config = dict(
    n_layer=12,
    d_model=96,
    n_head=3,
    n_kv_head=1,
    head_dim=32,
    d_mlp=256,
    vocab_size=4096,
    activation='swiglu',
    norm='layernorm',
    norm_place='pre',
    norm_eps=1e-05,
    positions='rope',
    rope_base=100000.0,
    rope_fraction=1.0,
    qk_norm=False,
    attn_scale=0.177,
    bias='none',
    tie_embeddings=False,
    parallel_block=False,
    init='normal',
    init_std_qkv=0.0492,
    init_std_o=0.0611,
    init_std_up=0.0704,
    init_std_down=0.0704,
    optimizer='muon_hyperball',
    lr=0.00931,
    beta1=0.95,
    weight_decay=0.0,
    lr_head=0.0177,
    grad_clip=0.5,
    warmup_steps=200,
    schedule='wsd',
    decay_fraction=1.0,
    decay_shape='linear',
    final_lr_fraction=0.05,
    batch_tokens=32768,
    seq_len=384,
    doc_mask=True,
    z_loss=1e-05,
    train_tokens=99380000,
    steps=3033,
    dataset='wikipedia_en',
)
Each number is 50 + 10 x the weight over its row's rms, rounded and kept within 0 to 99. Layers, rows and columns count from 0. The size before them is the row's rms in percent of the matrix's.

# down: layer 4 MLP down (transposed), 256x96, rms 0.0703, rows 232-255, columns 0-95
# gate: layer 4 MLP gate, 256x96, rms 0.0727, rows 233-255, columns 0-95
# up: layer 4 MLP up, 256x96, rms 0.0685, rows 233-255, columns 0-95
down232 105:53 64 48 42 34 58 41 58 52 55 67 37 58 34 55 42 32 57 43 47 57 40 61 63 38 35 52 53 50 31 54 41 48 53 54 32 56 62 24 49 34 63 42 75 51 39 26 54 43 63 66 44 52 43 60 31 62 59 61 70 49 45 45 54 51 55 45 58 45 57 45 53 42 58 42 45 53 54 57 45 57 54 48 38 59 47 47 54 36 46 38 54 62 54 47 56
gate233 101:61 33 47 60 53 45 52 40 47 50 58 42 64 50 72 70 41 53 56 59 46 27 57 34 62 35 65 51 43 36 75 53 58 52 59 53 63 60 40 56 69 45 40 39 45 51 51 50 52 60 44 40 49 57 45 44 58 34 51 45 46 37 35 52 55 56 49 60 37 76 51 58 55 58 40 41 42 39 31 30 58 61 59 46 53 59 46 52 46 43 42 52 48 54 52 58
up233 109:54 46 32 43 41 54 44 45 54 45 39 55 66 63 56 64 46 59 61 64 55 53 55 44 64 56 44 48 69 48 68 40 50 48 45 41 50 35 50 45 57 56 42 43 36 47 71 47 51 54 36 56 43 43 47 45 61 35 50 30 53 47 35 58 55 47 41 39 64 47 44 62 54 61 31 57 62 38 48 28 50 56 53 62 36 55 40 55 53 33 69 38 40 53 48 73
down233 102:62 41 54 35 47 48 62 61 52 48 49 39 52 43 48 31 61 43 40 40 31 49 47 49 55 42 49 55 21 50 58 45 46 44 32 52 46 60 63 40 70 44 36 50 47 44 51 61 49 51 70 33 45 39 49 54 44 54 47 57 56 53 68 31 60 62 53 51 36 51 51 39 54 53 63 56 55 55 61 68 44 31 48 43 53 52 72 43 54 52 37 64 68 50 38 43
gate234 111:34 49 44 52 45 43 52 81 39 43 54 49 42 55 51 48 39 48 51 50 53 44 49 33 62 56 54 42 50 41 50 46 69 48 58 53 55 45 47 41 51 59 58 34 59 56 54 64 54 54 40 37 49 44 44 40 52 49 40 48 37 56 29 68 43 54 64 46 35 37 44 37 42 41 62 66 34 30 61 74 37 57 59 66 46 41 59 50 34 52 46 41 60 61 66 48
up234 109:60 64 44 41 61 35 50 64 43 44 34 46 50 59 50 58 29 35 44 64 48 51 38 26 35 53 45 56 60 49 51 52 28 65 48 63 55 50 43 67 58 40 40 54 44 46 49 54 61 66 38 58 46 50 51 52 59 42 58 44 50 51 47 49 61 52 43 61 42 58 38 40 55 72 28 49 56 40 64 27 48 50 59 30 54 62 35 52 57 54 53 55 45 46 50 60
down234 109:49 68 48 37 40 49 41 41 43 51 40 45 37 51 46 60 45 51 44 56 44 48 46 55 54 49 51 55 28 51 61 37 66 38 57 51 29 47 55 49 71 60 43 45 42 47 50 53 58 54 44 38 61 39 33 74 60 51 38 53 49 58 39 28 56 46 61 63 58 53 42 56 51 39 42 35 65 52 42 41 65 57 47 44 52 46 43 68 68 39 28 55 53 40 52 70
gate235 111:64 41 48 50 58 40 37 64 50 51 46 45 49 52 50 74 51 46 49 53 68 55 64 34 68 43 68 49 46 60 43 43 36 52 45 47 50 50 54 25 62 48 49 53 57 37 49 43 50 48 41 70 56 40 55 58 42 64 61 56 54 44 46 52 49 46 59 61 63 44 48 55 39 31 29 51 53 50 61 46 32 45 68 51 31 61 57 64 53 41 36 60 62 35 49 34
up235 115:66 66 53 53 47 43 54 58 33 42 50 45 58 51 37 53 50 58 30 35 55 47 62 52 50 53 57 47 38 55 50 46 48 46 28 53 43 64 42 70 38 49 30 54 62 31 71 48 44 52 58 52 35 57 46 66 64 53 44 51 39 35 43 53 40 45 58 39 56 65 57 51 38 55 60 53 54 31 60 55 58 59 42 63 64 57 46 51 29 44 64 37 51 45 47 65
down235 114:49 69 58 53 63 62 44 61 45 26 70 63 32 52 44 42 44 38 52 53 42 47 64 68 37 34 50 48 33 49 49 33 46 61 45 62 52 66 42 44 42 49 60 48 46 52 63 51 39 51 65 35 49 62 45 61 63 53 62 56 36 33 55 52 53 37 30 56 56 63 65 44 54 51 53 53 47 40 45 45 48 57 45 62 64 50 48 64 27 50 54 56 53 57 40 53
gate236 083:56 75 48 57 25 57 69 50 56 38 62 41 65 51 36 54 50 42 50 47 56 49 60 44 42 37 29 42 65 64 41 53 45 49 74 59 54 52 58 42 44 50 58 32 58 64 57 35 48 39 52 43 55 56 52 53 52 47 36 63 37 44 34 39 40 49 45 51 51 49 46 54 46 56 55 53 46 54 57 49 68 62 53 69 29 49 49 46 72 51 53 44 66 57 44 55
up236 085:52 44 54 41 80 53 42 47 38 43 37 56 46 59 51 46 50 60 37 49 63 53 45 48 46 35 72 56 47 62 37 47 54 58 49 25 43 54 66 69 44 47 56 54 53 61 52 53 48 53 44 57 39 60 50 51 38 51 69 50 44 40 46 48 60 49 49 37 27 57 41 58 61 33 55 47 52 58 45 58 25 50 46 46 49 48 50 61 45 53 69 70 34 32 41 51
down236 084:46 67 48 55 51 49 57 52 41 54 54 32 50 49 55 52 52 45 47 36 51 50 36 56 44 34 46 36 51 57 36 52 39 56 56 42 41 46 51 53 75 49 43 67 63 64 59 35 61 42 31 61 24 65 59 56 39 28 54 58 48 50 47 57 59 44 57 54 43 43 79 58 54 46 44 36 41 48 48 55 46 50 53 53 55 48 37 27 58 50 39 55 62 37 52 65
gate237 117:59 68 48 35 57 46 42 46 69 46 62 47 40 62 58 54 48 61 57 56 45 52 39 50 61 39 36 57 52 33 43 49 48 52 66 53 40 68 41 63 45 50 46 58 40 39 51 51 50 55 52 44 52 67 64 44 48 74 27 34 46 67 61 42 42 36 47 46 47 39 60 62 48 53 69 49 42 65 49 33 38 35 52 49 59 56 65 60 34 62 40 57 48 52 58 45
up237 110:43 40 58 63 54 39 38 43 53 47 47 51 58 66 59 37 58 43 51 62 49 33 31 45 22 50 36 54 76 56 64 68 50 42 53 51 51 41 35 62 47 57 55 57 32 60 66 54 53 54 39 46 35 69 51 41 56 54 54 52 48 45 72 39 40 41 45 58 40 47 49 54 58 47 37 64 48 55 48 52 59 47 45 36 52 68 33 56 58 42 35 55 45 49 46 51
down237 109:42 57 46 41 30 41 59 43 43 56 57 45 57 53 40 51 39 38 34 31 57 59 48 61 49 35 54 40 47 65 58 47 56 62 64 41 47 51 64 44 74 59 51 50 49 62 48 43 63 34 45 44 47 41 49 63 50 39 53 53 44 35 35 50 37 72 68 61 41 39 53 38 40 51 53 44 49 47 32 53 63 65 45 51 52 40 65 41 43 33 76 47 54 51 53 52
gate238 112:45 59 57 59 37 60 44 58 30 54 49 47 54 26 52 45 43 46 54 56 39 71 58 52 38 45 49 44 52 44 53 42 40 49 39 31 49 52 57 54 43 31 41 48 54 71 62 64 58 32 39 53 57 61 56 36 61 64 44 61 50 43 54 43 44 46 43 33 44 52 35 44 58 43 48 60 36 38 57 40 55 64 33 32 59 62 50 52 43 63 57 59 56 66 56 65
up238 105:56 48 39 55 58 52 41 89 45 65 45 63 37 46 53 37 34 48 46 49 54 42 44 48 60 66 48 33 48 36 51 40 57 57 33 46 45 49 61 43 57 46 42 56 44 63 37 66 47 60 38 59 49 60 57 39 54 50 68 21 46 46 64 45 65 39 41 58 42 55 48 48 54 53 48 52 48 37 59 46 47 55 41 51 57 69 44 60 38 51 32 45 43 57 42 54
down238 102:41 52 36 43 61 43 45 61 52 48 39 56 44 57 68 55 68 50 44 46 63 49 52 50 59 58 61 46 54 48 34 52 46 57 65 74 54 40 54 26 58 65 33 56 61 47 48 61 38 57 53 41 56 52 45 49 53 33 66 40 44 28 57 39 57 49 38 54 68 47 47 61 45 56 42 47 48 79 46 72 42 44 48 62 47 39 43 36 50 51 46 44 40 45 63 57
gate239 098:47 49 50 35 44 51 51 41 36 18 42 63 54 60 52 60 47 36 57 55 54 58 58 64 43 63 48 66 42 37 57 59 57 48 50 44 62 38 40 49 45 53 31 44 59 48 57 76 46 48 58 53 55 49 43 46 53 44 43 40 57 48 41 56 42 39 54 69 73 40 75 45 59 50 37 56 62 42 54 44 65 56 44 39 52 59 69 44 58 40 50 41 38 40 52 41
up239 096:59 37 65 65 58 57 54 31 63 60 67 47 53 43 43 63 51 43 58 46 49 47 40 44 70 56 63 28 41 48 66 41 49 53 43 42 49 45 46 56 62 74 45 60 57 52 54 39 36 38 50 48 56 42 45 50 57 43 51 42 62 39 49 41 66 55 32 49 50 44 46 35 47 49 47 24 55 66 58 72 47 50 51 44 40 59 49 54 42 42 41 55 43 60 61 71
down239 099:52 44 41 43 69 51 51 23 23 33 34 57 56 53 56 36 64 49 53 66 69 50 53 55 34 38 46 59 58 50 47 46 61 48 52 53 69 59 38 60 56 43 37 45 63 55 63 68 46 52 37 54 56 65 47 58 56 52 25 45 50 54 25 57 54 53 54 61 56 53 52 46 54 53 47 58 46 51 48 48 57 41 46 44 48 60 52 60 56 37 43 33 52 41 44 37
gate240 097:53 71 50 43 69 54 44 46 29 54 52 43 49 54 58 40 39 59 53 76 47 54 42 62 37 51 56 68 56 54 55 43 47 57 56 64 60 51 50 59 47 45 31 43 69 55 42 49 45 47 67 29 52 60 48 43 47 33 46 36 42 46 49 62 62 24 50 58 45 39 63 74 51 47 54 47 38 59 48 38 51 43 51 37 48 34 48 41 52 46 43 51 57 63 37 45
up240 114:42 45 69 45 72 63 54 52 55 45 43 47 40 48 47 56 55 59 56 47 42 64 51 42 45 57 51 38 50 39 27 40 41 36 46 38 54 53 58 50 67 54 54 44 44 43 52 58 59 36 60 44 59 57 57 75 51 63 48 51 46 34 64 33 57 57 41 45 33 41 48 33 48 56 53 48 65 39 49 43 63 41 55 34 56 55 31 47 48 57 31 57 26 51 34 52
down240 110:62 62 48 57 42 50 60 52 60 46 53 46 64 47 58 50 44 48 51 57 68 46 63 54 38 42 34 68 29 59 51 53 49 49 50 51 40 25 47 43 48 53 59 40 46 65 50 33 54 51 39 28 46 46 53 47 46 39 62 63 41 56 38 54 33 36 56 53 50 46 47 61 37 56 37 64 50 64 50 70 44 60 49 56 44 45 61 56 54 48 47 42 85 38 50 36
gate241 084:47 56 41 48 53 49 45 39 60 57 53 67 41 53 63 46 44 58 46 38 63 54 60 64 38 47 80 53 36 40 58 63 54 49 45 57 54 38 55 58 44 41 50 55 47 54 60 59 33 50 67 55 65 53 55 51 35 66 36 73 58 58 40 51 34 45 31 45 41 41 61 46 49 43 69 46 61 48 43 45 52 47 50 41 68 60 46 59 64 59 53 42 53 42 74 60
up241 087:55 46 45 30 69 61 41 54 51 57 33 55 55 50 48 39 22 44 37 47 57 44 51 83 46 37 60 49 60 52 42 51 41 33 55 54 62 50 56 43 57 44 49 43 56 37 61 53 44 60 61 62 63 50 58 46 40 64 54 55 52 59 50 53 54 55 42 62 48 27 61 43 51 44 46 40 41 32 35 55 58 33 58 39 45 61 61 45 53 57 44 50 32 40 56 38
down241 089:58 47 41 61 74 52 50 47 48 48 47 44 67 59 56 54 33 38 65 41 49 48 54 53 55 47 48 43 62 48 36 53 51 33 53 61 51 61 67 43 56 56 55 67 63 24 49 37 67 50 65 63 54 55 58 57 38 67 62 44 51 44 65 58 46 38 55 48 51 43 41 60 54 43 38 55 57 33 46 49 34 25 45 55 46 57 53 64 58 57 28 56 41 43 56 48
gate242 089:42 48 39 37 50 67 36 41 53 59 60 34 56 49 56 56 50 55 33 34 50 38 59 49 24 58 44 54 50 51 46 56 42 61 34 52 39 59 31 49 46 51 66 74 47 48 50 73 42 54 47 49 52 32 48 54 43 56 45 63 52 62 58 60 58 49 40 64 42 54 62 43 54 50 65 65 35 42 42 52 36 46 42 58 48 46 74 59 44 44 44 51 31 53 58 46
up242 097:46 36 43 44 55 40 45 33 68 33 56 50 66 49 57 47 58 61 18 52 40 47 55 52 44 55 37 59 55 63 56 53 34 52 63 49 48 47 53 53 54 31 43 54 62 65 57 70 68 52 55 59 41 45 38 33 37 61 47 50 43 57 66 44 40 65 41 61 47 57 43 46 61 47 68 52 35 50 41 63 39 42 38 50 68 59 46 49 42 55 44 55 46 46 43 40
down242 098:43 60 60 45 72 37 56 46 54 40 48 72 62 36 47 50 28 55 58 55 56 55 61 48 43 56 38 42 64 49 51 32 52 50 56 64 61 62 42 54 41 40 56 44 49 51 64 37 51 32 53 39 52 62 63 44 73 43 57 66 54 52 54 49 33 50 51 55 41 58 37 49 41 42 49 51 45 38 63 54 35 65 45 66 37 54 64 50 52 65 30 65 58 45 51 49
gate243 096:39 41 37 43 56 53 66 39 59 65 52 53 42 46 47 33 72 51 52 41 49 57 64 45 54 53 62 63 45 51 30 48 73 60 37 64 59 21 47 49 50 59 40 54 49 60 56 63 51 33 47 57 58 44 62 34 49 48 48 59 39 65 54 61 44 44 51 50 50 58 47 50 37 34 45 40 62 72 56 47 37 62 55 62 60 34 52 41 45 45 44 55 56 55 40 52
up243 091:62 69 55 66 41 43 38 52 49 46 47 59 49 59 45 66 35 66 31 68 44 48 47 50 58 66 54 63 50 41 40 45 59 47 53 36 41 68 59 43 51 54 29 44 47 53 59 46 52 57 47 64 47 48 23 54 48 49 65 48 50 59 46 57 45 17 53 45 34 46 64 55 57 44 51 55 39 38 43 53 60 49 40 48 43 52 38 51 47 46 52 29 53 46 52 34
down243 102:53 65 69 59 32 31 39 58 57 49 43 40 66 55 56 76 26 59 35 62 48 39 52 48 37 51 42 49 52 54 51 51 35 61 47 42 32 77 59 63 46 53 63 47 54 65 55 30 41 50 61 51 51 41 41 53 37 45 48 44 60 36 45 53 45 36 50 43 50 53 55 59 50 50 51 46 54 34 63 49 62 41 55 35 40 58 53 48 46 47 56 55 57 48 65 53
gate244 105:47 47 53 58 64 56 54 49 70 55 54 71 60 59 39 57 56 57 32 45 26 44 54 66 50 52 44 36 50 54 31 56 50 39 66 37 63 46 37 54 39 37 44 54 50 43 46 61 45 48 46 56 56 40 47 54 69 45 45 60 51 55 35 47 45 30 71 49 29 41 49 51 72 54 37 59 60 55 42 42 51 37 56 35 62 58 63 42 43 45 57 60 46 45 57 44
up244 109:61 57 65 49 56 63 38 50 55 49 51 65 61 64 46 56 33 63 55 53 45 62 50 47 55 36 55 39 46 56 37 48 46 37 72 50 44 61 42 51 53 49 40 79 43 53 44 60 39 56 57 48 69 30 40 60 44 49 65 58 59 67 42 41 57 43 44 60 34 58 31 42 51 61 46 44 58 49 51 49 49 35 48 28 32 52 53 48 49 54 60 44 53 53 30 40
down244 102:63 48 45 54 46 62 45 47 35 32 52 43 58 40 56 61 57 51 70 39 57 62 44 43 54 50 67 55 64 40 60 64 59 43 49 59 54 50 45 62 51 30 46 37 52 50 37 43 55 50 67 57 41 59 58 51 39 65 60 35 44 42 33 32 52 41 58 34 69 46 48 46 43 55 66 43 44 47 33 59 44 49 40 63 44 54 39 70 54 39 56 44 44 49 32 32
gate245 096:41 39 47 54 40 46 57 50 64 54 51 38 59 24 34 50 56 58 60 43 53 80 56 56 65 43 59 50 45 43 28 56 40 50 55 44 38 45 45 56 32 51 63 52 79 52 52 56 47 41 58 49 51 56 55 38 45 49 36 60 58 39 31 63 55 50 60 40 56 51 30 35 48 59 44 49 66 53 45 54 41 49 67 44 70 46 43 56 46 40 53 43 49 53 51 54
up245 099:54 59 51 48 41 61 44 50 55 39 57 45 43 35 42 42 56 50 48 59 45 62 59 49 52 56 69 50 54 51 56 53 45 58 68 71 50 31 41 46 33 43 57 52 80 76 43 61 64 55 52 49 55 67 70 52 35 41 37 39 53 40 51 37 51 47 47 50 52 40 48 36 50 63 55 39 43 58 36 31 58 43 61 40 60 44 64 56 40 53 54 56 57 53 68 50
down245 100:38 44 36 51 49 46 61 47 55 46 53 52 59 45 23 37 48 50 50 39 40 68 49 58 80 50 54 52 39 45 28 49 38 40 51 56 61 42 62 66 31 53 61 74 41 68 38 65 39 60 58 36 52 52 55 37 52 57 49 64 51 48 37 57 61 52 64 41 41 70 50 57 49 52 41 50 55 53 53 51 48 45 63 54 70 56 56 48 57 42 54 46 50 55 54 56
gate246 087:45 52 53 54 63 33 43 46 41 31 45 49 52 49 57 47 44 45 41 65 51 60 66 43 59 47 41 35 49 35 58 53 57 41 49 63 35 45 55 48 78 37 34 48 58 49 60 49 39 36 42 36 35 43 56 41 53 56 24 54 56 52 39 37 58 57 42 45 43 47 66 43 74 59 58 53 52 55 51 53 63 55 54 59 55 59 61 41 31 53 40 58 48 49 28 55
up246 088:37 43 39 43 64 37 43 37 67 48 51 46 45 45 42 49 45 52 45 56 36 52 76 38 58 61 52 30 41 34 44 63 55 56 61 66 43 53 63 47 65 46 32 46 69 51 54 52 33 45 43 48 44 54 61 37 41 56 28 56 65 53 46 51 45 61 45 51 37 62 65 41 53 52 44 44 61 48 60 41 59 53 59 68 58 71 66 44 41 55 49 58 49 47 42 50
down246 087:63 53 57 37 52 35 61 52 56 46 54 58 39 34 30 41 57 38 49 51 51 65 55 37 69 48 33 41 62 59 57 55 48 58 38 66 50 34 41 39 43 40 59 56 28 59 43 41 66 65 35 46 46 51 43 51 45 38 55 47 45 71 41 37 49 47 31 56 67 42 52 50 46 60 61 39 41 57 62 64 38 53 36 53 44 55 37 49 50 45 51 56 52 53 39 36
gate247 104:61 54 47 49 54 57 59 44 62 34 64 53 53 60 40 46 46 45 57 45 48 48 44 34 48 59 58 45 53 49 41 51 54 46 57 53 35 57 41 43 44 46 74 51 47 45 51 60 57 37 58 49 57 55 43 65 51 42 30 48 64 52 32 53 55 44 50 36 61 37 68 46 74 54 66 57 45 60 50 36 19 49 52 57 47 62 78 62 29 43 53 45 63 52 45 43
up247 105:46 35 47 35 39 69 44 57 45 46 48 38 31 60 33 55 41 52 45 58 67 60 50 53 61 56 54 59 41 51 40 58 47 48 41 68 52 52 65 45 30 57 61 53 48 63 36 35 47 44 52 33 53 59 42 57 61 36 40 58 51 43 29 69 57 32 61 48 33 57 50 40 44 64 43 58 35 59 53 56 39 49 54 39 66 48 60 49 43 42 54 35 46 52 37 49
down247 109:67 39 45 41 46 58 52 62 39 51 45 46 28 63 48 44 46 44 41 49 66 50 36 49 66 65 63 57 65 48 33 54 44 47 41 62 61 46 53 58 42 37 53 52 58 53 41 53 46 46 51 45 32 52 29 48 43 37 40 58 52 45 41 76 50 42 65 59 34 69 46 61 38 53 45 71 40 59 44 62 40 40 47 40 74 48 49 55 43 42 52 48 55 44 46 55
gate248 090:54 41 45 49 50 63 59 60 49 48 55 50 60 65 59 40 54 66 44 21 69 62 44 21 52 58 67 46 40 26 39 38 56 60 47 59 31 72 55 53 48 56 47 58 46 36 55 60 61 55 53 47 29 55 57 55 48 51 68 41 54 43 46 55 36 56 44 47 56 43 33 56 59 43 54 54 48 41 50 49 50 59 45 46 45 34 33 46 45 49 61 52 43 61 48 46
up248 091:38 25 51 49 52 50 61 46 47 41 61 38 46 49 66 49 50 55 33 26 40 58 57 40 48 60 44 60 50 33 42 39 57 58 29 63 44 57 35 46 69 51 50 61 41 47 51 49 63 44 41 56 48 51 31 47 47 41 49 39 50 49 65 53 44 59 46 38 68 54 37 51 41 37 53 54 43 49 60 54 37 52 40 72 60 45 55 42 63 58 53 25 41 52 66 52
down248 092:52 47 51 52 55 64 59 49 59 50 57 50 55 70 38 48 55 47 49 46 52 62 37 56 50 51 59 36 50 57 46 45 51 55 50 45 41 63 71 60 39 43 65 26 70 74 47 48 51 50 51 51 49 38 32 54 50 48 43 52 70 52 68 48 32 66 49 53 60 27 48 37 53 67 32 54 63 44 32 35 49 51 40 52 36 45 44 54 45 63 61 46 42 57 50 40
gate249 101:48 44 49 53 38 55 54 59 42 60 49 36 59 55 50 42 46 50 31 49 46 54 51 46 40 65 47 36 43 38 67 41 47 61 50 45 38 53 71 57 56 55 58 45 62 56 58 50 62 25 47 35 54 28 63 61 40 48 56 47 48 21 39 46 50 59 65 53 58 43 32 52 58 48 56 52 49 40 58 36 60 31 53 47 69 55 50 40 54 42 62 50 59 65 56 67
up249 102:36 39 56 72 39 46 65 34 50 45 68 42 40 43 48 65 37 35 51 62 66 50 48 40 63 54 68 59 56 48 57 44 54 31 47 48 54 52 53 52 41 36 37 41 55 39 58 55 51 47 50 60 69 68 42 45 52 53 43 32 47 44 42 56 41 48 54 59 64 52 45 43 34 36 47 51 47 36 60 56 69 52 53 28 37 69 58 48 56 52 36 61 50 49 43 41
down249 104:38 41 47 47 56 50 64 45 47 50 44 39 25 33 49 47 54 33 40 60 63 63 53 47 69 60 56 42 62 46 56 44 56 37 61 39 60 36 52 60 47 54 29 41 57 52 62 50 45 57 44 60 47 54 51 45 45 54 58 47 38 32 31 41 43 58 59 59 46 40 31 39 33 50 44 59 42 57 56 59 63 39 51 49 52 52 59 41 63 24 56 51 33 58 34 49
gate250 113:54 52 47 52 43 60 57 34 53 68 64 45 52 43 52 62 53 44 54 37 38 45 43 74 44 53 59 53 62 50 55 46 40 46 48 31 31 46 51 57 42 47 60 44 47 44 46 51 60 69 34 61 57 35 54 61 53 58 51 59 52 51 40 66 47 50 63 61 50 54 34 57 49 42 73 44 52 35 80 47 38 54 49 47 37 61 57 34 56 47 59 66 58 60 35 42
up250 108:44 38 53 39 59 69 51 43 43 38 61 44 45 45 62 56 45 52 55 40 57 46 59 48 33 55 56 43 38 59 56 54 60 79 48 52 48 38 51 59 69 49 47 45 50 78 61 54 54 52 31 45 38 46 40 53 38 43 61 68 58 56 61 29 64 56 44 54 47 58 44 43 72 46 40 40 38 43 57 46 59 51 50 69 50 32 31 45 52 49 64 54 48 47 51 47
down250 110:49 45 57 63 50 59 53 35 39 40 57 49 55 38 37 31 46 32 44 48 49 46 57 59 34 51 44 67 32 79 44 51 71 54 53 49 65 47 55 59 55 42 58 30 46 55 46 56 45 49 46 48 36 64 39 40 66 63 60 53 40 57 60 60 43 42 46 69 40 49 50 64 57 55 52 35 40 42 49 65 49 61 48 36 60 58 47 46 54 45 31 58 57 50 64 54
gate251 098:55 48 55 60 59 66 42 70 57 50 49 65 56 73 49 43 52 37 49 42 54 39 55 69 56 48 55 35 51 53 35 30 64 49 35 42 44 43 47 60 44 53 42 52 35 50 48 69 58 63 70 53 17 58 47 54 54 46 41 47 42 48 43 53 50 51 60 53 53 48 43 50 49 51 66 52 47 46 43 44 48 49 47 24 45 25 48 63 35 45 57 51 45 46 47 64
up251 110:55 51 47 48 52 63 46 46 59 45 39 46 48 48 44 71 43 49 49 47 47 45 49 63 42 62 41 43 69 44 32 19 63 36 37 41 57 57 40 41 48 76 53 50 56 51 53 53 41 43 36 63 76 49 50 65 41 34 53 49 58 66 53 45 59 49 54 49 51 72 41 40 30 44 48 44 64 42 53 56 52 56 46 49 56 58 40 52 46 63 56 54 56 71 43 59
down251 097:47 37 58 55 51 43 42 58 55 58 68 48 40 69 51 58 43 76 66 47 48 55 20 50 68 38 49 46 48 47 45 40 66 57 49 36 44 49 45 45 61 60 45 60 50 57 49 53 33 62 46 70 68 54 73 49 48 50 48 57 42 44 61 44 46 47 47 46 50 56 48 45 51 39 31 43 53 47 33 58 30 43 42 43 47 58 39 68 63 43 56 50 61 48 47 44
gate252 089:62 54 45 50 46 40 33 45 47 46 40 33 60 66 65 61 60 33 49 51 44 69 41 59 35 44 68 55 48 55 66 54 48 61 47 53 49 57 58 41 48 39 44 41 63 31 60 47 51 48 37 49 61 58 32 72 43 46 67 52 50 40 34 46 38 39 68 63 46 42 39 51 55 50 54 62 59 60 37 49 35 44 67 47 51 29 51 68 55 48 48 52 57 55 56 51
up252 091:53 54 66 57 42 39 44 42 54 39 60 41 34 63 49 51 42 41 85 69 39 56 43 43 55 47 61 49 40 60 50 55 66 46 61 53 40 52 54 45 51 50 57 48 51 42 37 49 49 38 36 46 42 55 40 48 38 53 47 56 55 58 44 35 66 43 42 38 47 60 61 47 65 45 58 58 31 61 63 50 34 64 49 55 57 51 42 45 37 72 29 54 38 56 64 59
down252 084:57 36 55 44 55 38 70 42 44 56 40 67 52 46 47 30 47 71 39 36 69 35 59 52 47 55 48 61 73 43 51 43 47 42 63 62 65 45 58 54 51 64 50 59 61 67 50 61 39 55 60 53 61 58 59 39 59 50 24 42 46 38 45 66 35 62 43 32 57 46 62 46 46 47 53 40 46 55 59 53 58 54 44 45 43 51 62 55 61 67 61 52 54 49 45 52
gate253 106:48 65 52 56 52 42 42 65 45 36 59 70 52 55 47 68 53 55 49 35 59 48 51 40 47 54 65 44 33 52 47 50 59 55 42 52 49 53 27 38 47 26 49 55 61 58 36 64 43 42 45 63 55 42 47 41 42 44 40 67 34 61 45 54 61 57 64 45 42 63 55 65 43 39 68 64 36 45 50 50 41 71 52 63 51 59 36 57 41 45 56 54 51 44 59 69
up253 109:60 54 48 65 52 61 50 50 52 43 53 55 62 43 56 32 44 69 25 40 47 55 67 67 50 68 59 45 46 49 51 51 45 52 41 62 68 42 45 64 50 33 54 57 58 45 46 52 48 49 59 58 44 49 42 30 54 45 52 51 42 33 49 52 39 56 42 40 38 41 45 56 53 72 41 49 40 33 20 42 40 52 42 49 47 57 57 50 54 43 69 64 38 57 50 68
down253 104:67 36 59 48 38 52 59 46 54 67 44 43 37 48 55 39 41 61 60 61 75 48 58 44 38 58 50 56 74 52 44 56 40 45 40 53 57 55 51 45 40 64 48 34 50 53 59 44 47 57 40 45 66 50 37 49 57 61 51 66 56 40 64 46 47 38 58 54 48 40 45 46 46 53 47 32 40 43 52 59 43 41 25 64 64 48 69 48 72 38 41 56 52 59 50 33
gate254 089:44 48 47 39 54 51 28 68 41 21 58 40 55 37 59 49 34 44 61 41 61 30 39 51 38 42 40 48 49 61 45 51 65 54 39 40 28 48 45 48 58 59 55 41 39 60 49 52 50 46 68 35 37 43 73 53 54 43 35 44 49 56 42 53 56 58 58 52 68 60 49 32 44 56 52 58 53 56 66 38 63 57 46 57 55 46 48 46 54 51 46 48 51 61 59 68
up254 090:37 38 39 58 55 55 45 39 72 49 39 57 47 67 64 45 54 46 54 46 41 52 50 49 50 47 54 63 46 54 57 58 65 59 50 46 34 60 84 63 62 46 43 58 50 55 37 56 57 61 56 44 49 33 54 52 71 49 59 50 46 40 48 57 60 54 54 42 49 49 34 62 61 56 51 58 55 45 53 44 42 72 39 54 51 40 60 27 37 34 39 35 48 45 31 56
down254 093:49 52 36 41 61 53 62 47 57 46 48 41 75 58 43 51 50 45 40 55 54 38 49 52 52 52 46 37 58 32 67 57 59 60 41 40 49 45 52 40 56 45 41 59 77 45 24 35 51 49 35 31 61 56 38 55 55 44 63 55 56 53 58 44 46 50 48 52 44 34 57 43 52 58 53 45 50 59 47 42 53 53 60 48 56 34 58 23 39 41 60 35 50 27 52 36
gate255 098:62 45 51 53 54 87 44 52 40 36 44 66 69 34 62 60 34 51 53 47 54 47 48 55 54 67 69 44 43 51 56 52 63 41 51 51 43 65 53 43 52 38 45 39 55 61 40 33 58 52 55 36 46 45 42 62 37 47 50 45 53 45 58 52 54 50 37 39 46 48 57 51 71 59 35 58 32 36 39 37 45 65 53 54 44 56 63 31 50 42 43 41 53 62 48 53
up255 103:52 53 51 46 62 87 34 66 39 36 42 49 59 47 47 41 41 54 46 62 60 46 61 63 55 50 71 60 47 53 36 48 66 38 56 51 38 55 48 49 43 40 42 41 57 68 40 31 64 51 58 48 46 43 42 63 48 52 46 44 36 53 57 54 48 54 45 42 47 46 54 53 65 63 37 60 51 32 53 34 50 63 54 64 26 55 48 33 58 48 47 49 44 54 50 50
down255 101:52 51 54 38 41 65 47 68 59 50 44 45 68 50 44 59 49 41 65 45 43 46 35 60 47 51 44 38 46 56 66 37 46 60 42 59 56 44 59 40 42 59 59 42 45 45 31 60 47 38 51 32 51 29 43 56 33 43 62 53 51 60 42 58 47 44 40 54 35 56 28 64 78 59 70 39 40 40 45 55 57 42 65 48 61 58 49 46 52 54 43 38 56 57 55 61